From a checkpoint of a small transformer trained on Wikipedia.
Size: width 256, 4 heads of 64.
Architecture: RMSNorm before each block, rotary positions, no biases in attention or MLP, tied embeddings.
Training: a variant of Adam for these matrices, 8136 steps.
Each number is 128 + 32 x the weight over its row's rms, rounded and kept within 0 to 255. Layers, rows and columns count from 0. Numbers have three digits each. The size before them is the row's rms in percent of the matrix's.

# layer 9 MLP up, 704x256, rms 0.0737, rows 341-377, columns 128-255
112:209138087168105139079183187108138123149106137074136170092180142111119139128138104124090175154155089140119129142170134099134126087099142168142199112033097143134141136119094146125174088122099106094178111124110143203175168141138120117101099196119100115110204141095087111156120168142117113086141153154125093102104125118187147139143131148059113135093140122147147054103164118164131041121190
102:056133139141157115120093125135123134120054094158124120144177166128148142105142127153147157166177154203128122132083102104101115123089123129134112152130104093100162160136137136116116130127128114083064178146132146160094146131091100140112110171123159132204122084143079148125098073143140133115147132145166097090157174074125046132151181156138127104119159152170146146058118177171108131153203
091:158142117130176144139151143135101134109113091168126102148106095129121133115101122145133118117091152140129203104084163091130090141136120195092175098181060138084102172123089145166165134140109099096138123127089147172178104107149041130116098104203145107198141182132147137131113165128142138156135117174185098213102143147210125145136139127111123153107160118156077120198055158059126111165140
105:156070154181109116066173157115116094175166135123194152111181085184130140070102117095150156148164125110138109139103056176188090115171119087171092129143111127086113150156105178146148076094106131144117115086120124068208171118138124108130105062138071068144128142106123131187118131070123167078133124141136085134074135133122167109129142171130149126121137117131104088150148094139085120084130
102:119123119130184115097106201119073117088121151192132132123136160121141129124216089102075122125038156070150136153087092141122138110116099127061115094093122164125122141160092155186090137122089128161115114125138090072149101107188097108112128086102056089172073131134119123082104062106132226107072136125102168146088120106107122122167122099137123159110113105138120163157130117089135093103102
113:104127086098132153118141126035138198138126141140135152107122119126094113069101131109152092114094161131078142201146078076104132131105079152079120124166179156118163175180208144139130152155134124133147145163159157166095159092109141131189164108155107161131140064100131119138178221120117139116177142133097119087157129105110109057202139142119158133114133110117168062121153151172116128094179
098:153151156171123127093151130173169177137072125131125117112056153130114147130096139150135133125113107088136145132172075103129156114069138154131092144117132175156109097127099168102128108108120093124085205130068072186117157121127120185082152097128127174098090139122138140071085108141160134149071115117155106132114104108166130120150086126125069123127077073135154088101201116089148105115141
090:154132142140172120167126135117162138114094137090098127168110135177192070118128135096116119140194111097183153169127117089112116170082132142109100099136134114156173124124121163155112126104116076133152108195137138118127136126127087111120136135070135100105182129147120137115105076161126130141135168127162109134095121120120114208093165152093152138177181136148107101141116120163123084146164
103:145161143144106129130162101156120167110172140180094103159076138101105113131113115102121125139165128159160178147087104171180143130127092110132140141186114094115143152167135121083117069061098140120127159155099116123169077148102135119147061136115100171134113202139138143141111116140154107160130175159107126135148073179144112141184153160117136138111056127147104097155132086082102106105125
089:089160181145140141093143116168138123167133117062079125113121182108170120127157115141128128095191121106093111113059121130110177097087155106203128117102118167084106142128100155109154227105155138172094155152197132157156081135089124189093081079148093137146134133084156154090165086037161134136140118139115110094147103095153140149099108042117123168125102118045131096139131131151103132142139
121:127163166189163170148199161120120079143140122141143170166187151146167112079111127105157107067140088137169157141107137095106106079147142126160113105168044125176155149139070108140082142175112158158100101160092143098130177167095086170073114119143127184131107134155121133150154131162160119188133127132134198157106089087139183120119118150132134105108114101125118127127073119142129179098143
088:124152126159089130044183126128140084177214098140152137107125160125078141147102114118105106125131137162142111127133181143101191075119133116106130106144078165137123120077098138125136094078159109133175109130122127102142086117103138128156111116133088098159080106124113128201109218179176124157125117139086100168056087115108121105102111171138109114121106103086167163109138161161156134115131
111:096150106130134141183095196205067118142131164088141221083149109081139113106144111096081092173084141159163096119129124068102136127130134175096174137137151159098151104144097120141142134124163177105106175166161118063131129104121053152117120191095159146113125113151126094178181094135138135063121133161174145105139141104142155137080144141110134107190138102108157156130083123096152097194146
106:118086094148127141145146167126160181081105150198183095136098110089058120099145094143138164158194109165125094138080158140168150159122130124092121144125198140108127166147075080084106146157134141174111108141116109096107145146163121096137077170111102154168160155126105146138158134094094157118097133149133120121160115137155092112172128112051134098106135143175120099135153041138180047061113
105:149149159148157159132107125101131133078113106158114121182131151116148120116134155141082139138162207073126089103133120181164129125151143134109185095106126088182181090151108072154139146145159155114140155084111108127094173210074096104136099163123110105093097157107175213165102084136110138145122132208081162118102205148159033141143129081127132094126111125184114115172142104165144135179092
110:187108061155109161156105119126111078083057149095121158119105110081159090102147161130125088024145107110110104119059068098141112148106134105142102110105133169130114151164083133154158132133072135169120122136155086088083099165192124138158051179148138149138159125157117108134107150194088141102165110130134101176171090126120130087119097059139112153078096099100123108179182108142135110104138
113:068131107106078052126120128170143112124084119133160118130137120165065135136142189165142107107092147105116135122131153098138128067109107140080178147134144206102159116065109114115185080162091124128142105150114176179161171083176115140191186087119187120126121148131135106082107138097130149080090128166096091126089110076188129163118059102120173072180110156114151152090152108102201082121120
110:122087089076145126162127203111150159159143127161116115197181125115102063114170148134103140123146104168079135119126119090119137123151135148089133123139170135146159121108099110135175193165136109122147152113188090115112142134131085127158153061140128097143146102129129124130143117086172083134168103161203088139201175173112074090121167152142058141131097074108221147076130163091104125164109
090:106129181053121146130072119176130144127089078146080125171192112130073170166094131132143131117142116221141129074156175106150133172142137154147105115105174162142107102142062124117091160110146115103218124165150113138081144118094113118134124074156180170133164109124132125151076117097097114074118077126104205128156116109102128148112088131103134173144103184101070104128159087128111136068172
112:142082153178153152129127128120146177103078057096180131108125194124159112124068114123151150134126126156124099135118109117160144127162157160133106133133139195140152139115130095154049135158149160144164132143105135098087145115115153110155199116128135113063087154131096199122076118191116120174124151180113141185099123105151103178182089218086143102154141141179149163136101127161134142071104
096:195118141158172136128209171125097171160129121079126097108125066083163105133145055127109168154104113165155111112081070119176160134139109125080124106139132103064151139160098113131104109140147132176153118084133108145127116119164117186117129096143115136142116144094085175107137125139065114149089092124110083162076149125131178120174124154107085116176128065058166123176150170152087095093106
102:133113117117111161099119110088140141111160124120104109164098160169135117113164152116197153099138118156141117150136139091143098159145140154065146090153160161117103152170076115166094195083131101179144180103124071133121138133045081127141117101082091145136091124109115128173101050106126104139118138136097109137111093101147172057087117149135122139114084082150166134171117124142125112090117
104:145117097145115153131105137116069105114148127176133184157174100086145076124160156130097143200152105133166144122157104173139130102110103110132139142120129086123146173177115133079193066068066139161151114138178126106165184169153066116077085106100130129176116167156144126103159133097120205128150188146077104184118160101112144118136158134134133073162146097085109150183120093076179104137099
089:141095178128162134157089119135128178134159092063072139165217103155164114094135166148091150146134082118147175105184131160132157128049138132217142110118144096141141179098147127090131164119118121155120094138124129167151151155122109189140093113140115116126125130112130090135090080091128127119107138167069125127156122125134099134172115095140153164159161136138119125115099165109111171155123
096:109191140073172091189076144147131094095148115095177181155125109124189122131126116165125131185116144159169101136069099116186201134157155064122157131113075133114122148157118136171120099090152096129096088152098153079061136087156131116120142123124127082104141060138159142200125083172090124094119147144136122096107143136121172115085103137104084085104148163141114119129133144099106085078063
087:114115132187160104124161128178076118136135107119102133120111128112091117149097131127169113111155137137117105116168149112115040153142139126053123120137162156144134158142134146055146087106152071187119121146097158133202088182162142116152128050183086168085146165131150165132164109098164159168097139147103117127101152122164133107050142138085149108156122128165119159174123122187139112128160
129:153077110155049140112119119136137175141166081083089114139058119031109159092160153137147139074113154124132126122123070119138146144115102127118111115101136102179113129167184166100155104208088109098106121155138165097111097087157108119122164132094074115132093151146169107100128137106086154106148181159152181209149172180117097119091134129102127085119180105118140097090092147146148110146112
128:191098151093110122144120103149072107164174164131120140083113106088147142122131106081154123107106058137122135084127115098144103066161134136129122089111141096121158131169069104106125117102183132087100166122160164048135144096124134145126069110154202096137166101132128074116131145095125129164090152141099130192090116150139151104092153104137141118085097142118117184132143114105146098102148
121:109095151123145097134162135139151143115051150118154165113101108100111131115130083147172173116102094094147155118167129150147104125112137132131188123116086125101076096163165171196154122179149125156130076135123072064116119110135083078131180101157127147086121108127111121179134182141089146109145104116114147156132124153097113123120199151133070149133058146072175116130148068168067137139122
096:097115089154095170157114133134110128061065161163200117131151145120047157114094105103073179067134146157141087134103092106120037163152136119110134155097143111146080202121146126093121164091127102112100193120152108141075185144075157114141181124138183159153163098157124147158149144061128113094140064097173111180114114125126166123141055107124135120079069110074124113154134130162068146096134
100:131066155190164135093161163112131096155190129117168151222138125122150135167123144122131138159131117139133182104125120126121128024168160100111157091162170029125097151121144100096102148166103126093115079131122134134117115208105153080093173108125135181131166128145083110106155151115069157109163100132078197179127146122124081148136154080227132116041127099147121077155100127159131096121096
105:138146193143167097073147122082135134126175132123123126103165133082160140108076154147070123114138091134177202120109145126088067189138123217079184052127129094120098165192117163114113141122132124176162067168101127114142142168133102166116158082127085100140133144123170080163098113124146104134148142084123108081083087052118093118147155076125117086140135119062056084126118175139152146149108
105:094131112099098116100040198116118142072107121082112140147114180094094181122180147077118132116109084143143194170113170107153138179161154140065070049109140152108190119193107076078089164159158141155163111102145157165126119170165150094091127100090133065136112063163148143082129145128088093088158110190120145175123136142173132109150104171157146118128146109110123145112108141162086099154128
087:137124121162180128200133164167089153131103170157115096081181133106103089161068125086136154095119130132098102128139090128111152082103111170183118091097183113181106114133105167166089152165153166117125127195124126188125100058173086149134150121103111129080163110175116168154070171141118149114063133161203075161092130156149195094096107171139120115113131126155131151184142107129137126143128
100:119130138120093078071107116110108108079149143078096096129143164129184197140145134121088130113162086111164078106195114087117170094154156148089094129164105112083112117186176170083057107143092131165081176176100153119145147131155163212137154079145094137198047165080129138138125122098066104108120155139121149139065149090159073190119077084171119135090168126140109116101079169188132189107138
087:046098132139110114118099109108161121132220081149125189202160041101126041106144138170139138162134095133131134134177134097123154156152134149078120156093169198108143112140148153108120171166124148114059124122150141131098159174142163108186141091129174087136174162131134170188134123150119120120109159087162118127118106111117141108155108125169158195114145122128156122100153079159157131110172
098:160118161096122101153121167154108148100199126056121113136155173137122146128091076140148102093130145099150093075143111162132103185098150130147146074122144149137121136101124130145086078092168117076116163113130139054137086228180101169119135166090097130128159147120098135084125132111140142142063099115160080170100108168139073125087123103164120133177122108111093112150083158106076179077143
# layer 9 MLP down (transposed), 704x256, rms 0.0641, rows 341-376, columns 128-255
108:133141158182123140135166144126096105146095163144121109199115150101163148150124094156146000132115092094096110250158135131160126120212183171118126125133107097098150122083145152109103134143112127114145106131119172128177131127116101141128096095142140160139122161104087128148107153160116056161118140144131117158153141104129148129167080118097108149150109126146112123130146132162173117143126
104:104096153168120162111108160209142132124128109100093154099170157109158131105143118150116004136114178112108108081099121102147100073141153126180155093129155131157176071112079152151166117102103057104120112142176124093099143112102156133123118072117131139109208071057170150130146110090097138076124077145147066091142100127145133062150084092165161086151158104156149112094088160173161117066154
090:144139079167105084118101095125110166082089106196139118150095168108166107105147122122111074145109084178148165152163142127158083092102158173133125134125151096058135098131102141134147109096148207130129148125098129157145155121112057123102135135147190146139130045149142159128121117172130120205126166147151122146121171128112086140131142149120090134114101139155112216119123084111120082106121
108:167147113137106105101169089135111190162117090159058135108109053118160139108123138148134240132111104222131127082117107166121173132102099151126064145108117163098197105163127101134096127135161093149105135120177108138111113135153146140148179113085104129120085130187147114149161100189119111151086120197203139083121174095101069154178184149114154120118094130156152159130113161081128108106133
101:119106129130143163100169088161124057164157178130074150104107154089138123094160090156160155122148146125066118038145178099178095096114186161169162127180102126153125083088100187167138156153115088121109137100147122146114171133123084132125118133167111137146139204121142088128124101152104100097112154106090100114192150225104138140096172174115126152127189106072092114091135130144136119143118
119:152143116098146109120164100119126084128103073115134158173170153132162100118130137107091082130131153140051103165103125166107165115200122109145061135255128071098182112146140113091188104140082133118153124159182188132133138126163117167086110091134114124112118090082109152158118093117112179135108125126123134166130118127096076147135172138137255129086142103145176135090119193125101142182107
094:097097085156128110153125072179124125147138153109109148164136139111145111072172115110119188146150144082095121114118117134162168084192172106136099169156091150161151189105137128084181121187118132162117164115159185134171095084141135102072108102121102173113151100142131137088143133168159146126118103109141118179113082125071135148136164080135229150162148119107171138089138171078111153108144
095:155111118121119117167129081110148143151095165079128141168055116158170132103144139092099025141122166087123124115116083080128107128138094130136118080160128094103079124070150159169114123149105082147179137174129113133155119076127125179090140111134190086120198121163118108145098197158093107178124189121117159145107114110172112112120114123119158152111162117116141123184112178176101083146192
102:094125153127165108156069121186143109106135147118139082170116141139163093110095186144129179149175118207111109171175109109164151150057154133118118144162165131140165118092152108109125100117076128147155146130111140123123166162142125126157155127058082072150147152119109161121107132092114173081077166155071147169171120142112179134179128113070158101150093125101149164145131169167116135172117
091:152128167152103161084155114140130162124122100137135123094152187134110128170065143071153160141106130128095155116142053088130124131077144109120117164141062113142138131153140203129130178128109163150098137118119138138129135171108106139153078187143090155070119182096172191119178126067092136138122159184150140214171079087170125167096174085132119115089114110082063148172133080158135102096115
121:137123190138142135101110096150110099124088137124128148158156156081087117129177090123144190106096195138173119063091126129125176100155124133182122136160149087126152171138097185141101206125151166143075137150186178142107108109175154159075103125089103114128138183119152148124132150123082121073144152107139102150127180116139120062111111120103097117157176133089105114084078107177107130153135
089:127186177111158106107167112081129121097145115135171140095073150169105160095092143121124125107079112101135158179099202155157124171150167143089183121134105148076062165151140107132134110107109051155091111128041152093088099111142160130125111098173096170115129129094135083148024125116161111120138160161131130167125145156149141146165147181154073068126108137189132126101145070171117124105128
112:139176087156065118095101168129130129122155159130160117086095120151188132154168094191119201150184182123183100029130119082113138159049125148041085165145141142143102106142169143108098115110142109107134121147157133110147104150082144106113145149105143170173068216134143126134118128069108085078156190131147203164129077140080088142139144065125104120100103090174122153112079153141145108128167
100:173117133120137104132138160159076126057171107112138132132134159172163141138166157162164217090109141100099135004141129130153088125116167131106066143148117097126087155111078106135116081147150100073091099168101145166162146121165086111126147107139140140099075149113152102047151143176090154125113132101103117159137154175151095103115153092150173146140117144132128124084149168107128163144118
106:117109134155142078110134168117105100191164112132060112121178138103185107132179137154093043164064123106178080140075142146095159135127198128138101108148107122146132124114083054122194129169156094127082077159208151127167120167120097144127127163117074108126151147165148131116117088126110140109097138141081151176120166158132049146117148135110138167143119120125126114124097135146139139151114
108:128074137099086130175101079126135077136079140108114139122085113111145101144116094124127138116120129092137131133131110158181071187128121039133085153094091123073148126144146183120113096128123142069096139107064109097131099073115132076159081092133208104083140079135108140123120172146133105187123148076150147114144095093138145117153113096130202176106086113079143112193145173119102133164141
115:091180111137127067146096090084143094116154145129112086113131161173153115077075197189160157112129112159161067117124172137108106122173156132070121110096127124113162144069116155147101092141084142163139092154109115139184142155165092146144108148151138155107045153180175144117111145120180155124144087162121119108107098096128124183117153122093159077142103123170101136132147145099168108167149
112:122053131088138168153144130072146118169150140164134176183115127150103065155141148161120078113181142176162169181096079115147126118134142109137142149110099165173127121082130114139138118119100089184129205138108079139122127142089106121111151072147095110192174135159128146136208132117132134103146159065177100112102126135103132097150130140190106169128094135102166125140140161116173144062136
094:122143150086121120145084113150136149106079104080079093158127085200109122124100122122116099097124128147133086084090120154131104173055140109160104164209105113061166074163128100115138143118176132160157133142204182138138111161122087132104140131172132188129143206136142148108126087103137128124062102136112128133088128155135151136125133102113219151103100091117120132143085091074095151074172
120:145151194183222100049088165120142180145121080137125118124138124125146098093165166163140195118055095134138089116061132089128164137167134170172059157126069155165160092116068174095097103075112120114132133157148127077096161134146170141135127174079114102115121078079182185144114091167108150115155118105116115145162154126184076143161125123146180079152098109140161112108061120140186084097150
095:117135127140139124090088159164120134111102125169118143159159140183085112165066103086114211124136106094178130094123104205137150119120144124108144106150120138189170165126150145097139108115129143068115147121137138106103045174052108112136148096081142076162029255093137091115114121158118121071111131121179214112165149157158140135089117130142193136117121170156119105105125170121104135176158
100:134107123147133081193145103116136108130088104141136115142113127076138094201109175103159084141130084141119156145242099167151144123102078142122155200106132098126132109112142134116139092140135157111117084128129098198121175220138147125099110075131131155089144101111119112127163137100127156131135140106078114126157116125131102192140100136145155083168106120083150116127147094146140127164142
105:135158126152102099157145156137125148238131081149112044168109110176172152166145124126046138144101107197125141130116151140095140173151126103149160163190171095108092119128142155146133168138104137145169077156158148152141157133163139137061091163051170141087120097112126164166100123141153124123119118129128117157112129112139150093077166104138192174119122091172127140118081119145166148134127
091:163115130100117178123110095148099132113134118162170150136147112120155148121192218070108067116136120130033168098113116171120141124105117098115109141100110182092181146109099129171128052129123104159165102124106103083088141081076091131110179089090146159151123193166116155149094081100127145088114138090119110118099166087118151111151139117112128095100047093170119173127084058172154173173097
098:101123149129117104174136115114111096180150117130152142094120138045170127151106096129180155135112112132193040167123135160158138164157122096127125123145103158113084146117094085101098124160156115133144154184159098149113145134121128119097156077133143096081077096125119188119137070157160191162123123148178072079096091192163067149134162122044152132080099135103104079233118111160112090114109
090:067159156152126117138165067156164122197153093151115172120128149080078097145128139132119165078099171128161074095215162107123089194123136105131143122120165128143108134132118129133111115116149096197112132121079170114159134152155083139132162122179141183128109112032131198109128105100154175163097142187057118121138151153138105215105110111141191073171075142099129154093085144172151169165091
126:145093111113106149177169140103063147084152090124093068135143106147175195125117165103115154132147061169124156105133123112189104186067141116121149133163129075099116156161152091085134159096122127129166073144094165147064067159105121099163138142108144103099172118107112173103116139111127088185134090123089161076079168149126063117098137107165078101160091118079132106150060086166136171110106
119:162101122146106087144133101115076116175169143113118109106097127102159196148093087120113218128157103154138118066118126164101100103209164087118140107128097073112129155129076073114098132140127116118097167207171133142136128080106113158122104109136128097092080255093074108124140095140147166173123114125108111136129076081124152170093148147091078150090154177135092195132155114087135092123118
117:120110110171138160149143098093133135053092159111158136123117131139123124114092099141184213059141079089126130145119112083186178082129143164175169159125114176098116144153126149149141103143139122161149134086177085110132151088113107124148116132182138073164119101120093152172122165138069110110170086118166086175105099118123132133088127143116042140124068149082144138132112096186128093140197
096:126085105122156098151112075157184089157127183142149118159092089149148177124127087076127020122115106101012121136136096124117138169062120136173121107147166097109065148140136095112103154087127134114187177158149186105156152111081139143080176116121133131122125046136155081111100138158164100164171137119069144115153118137090149126110086185083147139150126124144118134145077091125132167104112
103:136171084113156160130214183140123156094159128144157133138191169171096158081123083088140100120089127165135160219100103114126121123066141142119093133109108049194100162086111178112109127127118098144103070133087222214140153121104125132169148127127148111106214088085085133144139100150084140127130043120127137149103155093138139134174161095134087091099123090094161132120138158112099138137096
106:078122090134143098105100145105133093117149136104136164129112138088150148102109110162117060108101098182056106183119170105169160151174105147093074109081119101089132044121082063070096132097053149099153183163101125102160152133130148108078092106092140096091132095159157134100152146092121124182131192125133141101141163122134169168108099092156113167114122171183159126094118116162128056137139
112:143180131168130118103141152087187100061128188083100153124093155118132147133138163154134091084073117121177149157146109150126159126130138122102119062088176127122151117181133059122056183170130121135092122084113126148134178170168107117103156064061116129095111095140080108116132172182131123128178147079173125146138149141178139088151067168161064121175111098141135113140121120170115090120167
086:115134154101205161115147109125174136155135185119093107085126138134182121167148095139164120122235123127172130117133092103139166112149108140101151160158133143190191093109150127177117150110144141114117136114080128125175110153154178114118128145146174128124133134165144168142081163174106103168142122147142144085165099164105176140086163122131127127068113143159201112177142112156167078134151
096:109069112182124077132100119155137133154111111097189158158083127140092148116107105168170239144119102100067142062067121130135058150145138165106153106132149129104152120074082106117126161116108121122135031121179107174138120122150098120167157139105169174059165172178143146147090074158137113069096129152131171110167128127141137115169155123109136079084094064103138136110076124108123085153140
084:029112108192127136099110080099168086109165120175143180165164077135115084148083138097130148116133130096164126158159124096094162169165139127114165091114163113135175149154120115098098173139105131095108120133181157057122148172114145097110052164134132065084170102139138141184140139137095121144133105043162113094138106070114051173135090117108090164113156102140164146113108122112172130127106
# layer 9 MLP gate, 704x256, rms 0.0769, rows 342-377, columns 128-255
100:097125101150088154107134150113157131126186133124080176147111126156115154142171108095107153174127095116106163116158177144084112122125145073120108124134142145116099155106097138160166150153130105127128112105151120159170114169093073107077132147090150132143109127126161153108164125116133177123125096074128140168134124114140209100115124110140116132112170107102144116105134139130074126149111
088:129126074097194101134098099165071130129104047223157124152066096152139104103184137102105120117137184099119140119196068109148194153115105137085125081138098079151126117073080125171129065095097145058143125143086135155112151115100088119163118114103144124168120152143117145167139112095128127104109167150098175207107115108100147094087155166115169156065139151118084080110117138095086167123123
106:098161159081188158210107102129156142095149141100102126138119150115149134155191171111158102160150167093099126119111137092097034119133100152089158131139133091184124081091113108150138088108089128121122134094123150201134079151130095112073090169180144155137186125114085128092145158061095128122168088081077186125112110168145165099075107094101108114160149131125107124112175072158086199080186
102:156043113142075129161171126111084132131104118084137175106147114127119050102152156163127154142111090114166093167160139124139122158156172120063161134087161115169123093124132154130171118102134147172170137115152158132129138124087049156118052111148130084065144110131095141143113105111121129061144165121106075121099088126090184084055122164162112181116182108110101142095127091091118105120111
109:142131194204141123124164168154167132124163177146144042082102108115119198147134100122148153156154101145211133081165158139158135156082167121147180117079113142139021107126131131138085139134144097125100156127061071114138148183093116091115114123087131132111142148164121133095144130153164071090108107120139164134119117179165178117107069166146000140143118153118075142130140074084104113096093
093:154132184156114138184098108123097098118117117114134118118173100113131162139164127108119157155111154151152113183139191160103095176164085132098166059166136102120121149156146075205118128127138100087141122156138155090097038135130143082174121108098126055161105128145066118167127138094127124095119157181079104094119152178168125126154143169085135089088134163081096109143096121175126126096196
092:116110180159115160095105130138117088076123060139098176162154090136164164105106117140063163091132117135119145104080183164136093101112170117135143112153142101171129133098171164086133092102081143103078110132099188077102081170153118100160149167127050134108123110146147103136101084097164179086117081068154102120111105126126080116120194136103117176127188124112167088097179162084123119122072
096:139079060120079155141127195094109108117124120133126129089059152125125163129180043122099103154115131094146142095150194123142151091152148067068120071159112156123095072145078080124124192192166159097111090109172127077065130083152107109102121128193155114125168058127167133142112145142079105113156109116152186150123114079155151079071090181198097139168147126088100103113091096136101102140099
089:117140142100139170126142140148100130166213139111113083120125198113147116128179169118098115104152129114069072134165157206085164169111130169140168157116083156130110155109114163117157210144071133100106120177167127107155167147105126150131134086107100097131074137117114174042082112177106143135135078113086100117191120072069175133098094125050144117129111134110199095134150110085115168137115
120:147127236174151147161137135119114114102146171100131142139134135136153184109127138101144158112114167129125103092116139091076139084212115127138116117090150145130144139074151166131045131130102159123075133143169135148076148106183120122096140113131058175116128118119133171127116098148128140117089122057135085096155168115111138090097128121116114116077178117080116174092118140150065138110148
090:093121102170107125127144139146146085111123116148122124181152101113113105183160120128097091137130134151136155103114109149139111124096108073204116244121176197176130159094147149187160076128151150150135150148159105140190175117154112123112098137098070107167064141114150122150151126133158188138136115150066135159178125143103083155158167121138160106131123100143132113088119104110146206142119
116:120160090159091121053139206086165177138134184175178173139112106124156131136140119177078176065135162118129093089099110083082149158083141121093088143145133184106083131113142147079125115134141065119121156146115134148149080150106133092079099135146122152163146203116164159162105175101105056104093164131148147136140102139072101147189082086121168164093136095127125145087117136140155097129120
097:103130185135103194127138093167065092192094148093126142087163141149164115167103086076147067123052101060133154134148091176111133134101106131184146165146126129182111076130202135157167153104054082147151153079151153083100117149100142169124139083164127089105112079131115127161134113067152084130174107074147140084086141137100172172126119133163130171129088114132148122169150116115080127175103
106:174098098123092089125133140227133090166140121123108109075121128119139084163147118137130150140074072177096153122126125085106128141144141112144053193176075102095101113081115126116134081152082090086080102204153171130198116107214154170112136118104158124158146131132122071101156118112150122099116152100132107151125050147091208135092138169132173130125173153094126166100075148122133109088146
104:081164121133116098123136103138065152146177162189112126048126097154083158119197161105099138128166170119153129130123127127098161113156069133133161070155154135173106091098100081110175114137070051123168073146150171169130161119112122142106236171105097086108162144132156121179110119078142129105143151174087109060103183135130161168087206147131129168117139120155138118106086108131125150129137
110:191126141116141166145126067118130103153141153100078096067124108156201141160090115101104168116183162133129090117142127157107153202218098078101096147120152085215154143145124149160083126076136132144125134122147151114150159113111128131074137202105107134153123140092143175172144135169159104128094101160169155050174152189118094101101171136034127123078182104162114074153101170135119185136137
110:146132110113150070151085150116131137140090130145087113124199164127149083160178128115138126133107134145090128128091145148166110139206170146103092142124166105138141109090099131142173153168125130102149130185174094104158148136157061148127128099125148125131139139124164135106146107097141115133121108158182127128163189137104082103124193147097126146113100119129195189064154194128140116187090
093:151143113164102142128135124142133104132077145174134133105098124079144087124148183111068100137187155053150098159142093120103157134158135122114121137129087118083157131129148178114105121196135170123082101098166155172132170127141137141117110182070105117168097128065126192124122100127095074149123172170156119116178217159144125212095179187102132105103141099097141104107072151139094106223134
112:159135039034132121147111088134123096117133125145104125153098103144115134148170157106089128114110128095098164165112156121088116155142117102120111104126119117143093088097121170159204093139046088076124123091131188139151106128172079117093120133118148101167164143127156113151125160085163149151094134097102128074123152154142126099059126078168090159162088061119098130185121117096064096168108
091:126070137189111123054052162092163125118097120110144152103127182182138139134107105173126109065122146122112145131100191162121092119127141188151110146113102106120108098128099173182152136117142080069119159130187096127132182124153122151068153085126148067103199110133103082127151126080141133123158139141149082151108091082182093123115128094152134129119121156145123105122136087115107144103136
104:140184134160112215036121127127134111094158100096129161095095156194128155078120125084107141057159184145133120155136138139102127163090204139155103077152106123118122150122163108146089155073127126105155109137108077080116129091050140158130181183099154125116151137136102068138118171184110130133120112130137112061110179127134180124118145123175156093092087112156118087162125177154130092112135
108:098169156118143068129114176156166122133089149100134061116087150143119139129153116120121123096133127152120171130057207093115100168166135138179074137147156127072102105120117229126098155183152100123146104137138133142113148077130175136108112140134166136125165099093148155201103137127142075166116081136128141112191139094128095152129103119096140150132088110166200108099091114159108101111150
086:129123141082157083125128069124128108105189077161076146165113162161091092088152118117106139134137115118139107107122200153100101105124075154177084117156179106156136171065071195113149158146144149071099160157145176138090064100123116085123098161115117098103081105124156149074109140131147095121124085114096090138117109135060046145105166154170108192131112185073129112055119137139158131122083
098:060171133071145114142085155068130121094207137085106085174121122128097095139129122088118130164144130108127130117048129136144101131154107129109149170118113095134136179151130127142046151101105124072124135202165127150110194152098096093079109145068149187141172141124118157158169085103054116071104109141156113146151167149170148204142168105133163073084152127156108120129131086156072137071069
089:136150092104131091095121149087139113113160128094149157148135144080135118133178155094088140088141138099132081127050113158128164116084154097190117129096070071173124096153117070182071136197113163126126095187180090117089181140097140125164105220109195082203103172114122135152078148142123078107100132137087124118176143124063146126139117150195124125120158205151142125032130144129132145167120
126:148127126145091134141188149142118153122102085164110099124131111150129188156143125096110102074123098129149140131124141120163090193091167117132122158114131111171131144134126124070096129095122168117195107132098095114112051168098096100170132216140179096136118114098106157100109142119161122128139122124118147123161145137111074099086139139197099103158099097094139081103090139139158118133080
128:105156092137133142098120116181150108107125100091110147137158160254160069162133174167103117184115199116107124150135203204123185140115128104117145165141094181135112128101171147145139106136111166145144093191127132174130143164146145122109167143084092112124112112090106180155129106151138106117103105094197161127197144167110138143156123143108170101123177102155152131126094173115145156154074
117:112109174084144061122147123138133096136075098122121154065138078102134156113130103161119197104121111125108125111118151200128122139133126080125148081110128131151090087149135119134122083188136135091131100194135092084157128129180102129117165129152094177097091146140187117160131132125169147099113125155128189117181152178077102184114249142124121130106071141152150125082129112090082119193079
100:165135136104109160095197145135121140079156143088156166113137150164153142180136134147046163154193173130141100145139124092146145124143126140073135167118153100148166102170062173163130091116139152141061109087125118104118125140148098116178132127126173140137148139121170177167122147094057124099153124140221137142148136126171170130115092178143151104112162059110118194154157146128121116117145
098:123160161125139067156124130116122167189123132123093112189117127145115181148113121079129126084158146120120139104157149095097178144129141094125135170131123102153118171068079115102114165141114142080195131140120136184070128188100112133080147186080118144161132073105129180110143162161136139086174097134125163155123170147124124158103144166133114163077103182155088074113106082130142075169097
104:096154161166163158102187114151105097091103116149132150160136145144098218131126166159083115118192203093140159145151115153101133114088101120182161079097098136159119109159116102182160141105116172168142153180127117079125146107132173137097167123084130099098101053114113089154095155173102168132146112204146134121203140110103141190169128115152153077153108188148115119103130144125157204160101
105:123116116107129071142066129103148101092135102062087123095104179089065149137113142119123138139119106098099190168135104152094150156138134110163051069124129157117150155218129084101102162159159103144160134054116166151118118180166208094133105119092138108112121057144116118077095152104090110122128117185122151125152180117159093126104127122116160142159146098157175149093107163204132106148167
085:099070097150065080121141145169101126090187153155094195202141118105137117140142116133106133168084185135147051129133100171127080142097114136176136151128122106138079171126105132101115097146161066164156149209135121101107129060150102076145135126116168138140108120132109114110083045066139112048161107090158128198094152170151143128099102121157142136130119104082153116148097138149135026169127
111:093112127215139146164128168148150148173091102123174155187119172129127070132106108089099110179122126125157124141073149166157082119144126182083146135114127116115113122109055147138163112096170109115111035133189111154124131091174082117131137124083153170091149125166194151178136116125102141131105090134144114082128145131149210119218164155126091104117108084092145118130125121132128071166135
087:172081140103081071121098155140129090173188130184078141159108073168076167135140136174075145155134095100158108140120102110116127096133134162081135099161165137159175180083128059110136134121088117053114128129107142111045092079109100150159152155176198101127102043133152118119065171143183208156113114170151170146100192134117122125063153159134125092169128118133124132168113205118180186150102
091:167152090125133162162105166126109094155107112125166179153139106113171130128169185168164118124187164210076122103126135116060083120183154132128115122143143088123147130139135077078108113099133101125095161145127119099148090097156112216154168166098174116093108151105090116141072126153079107124120110128102093132104120131071166113152118132092118116163201146161132165107085132157105119099131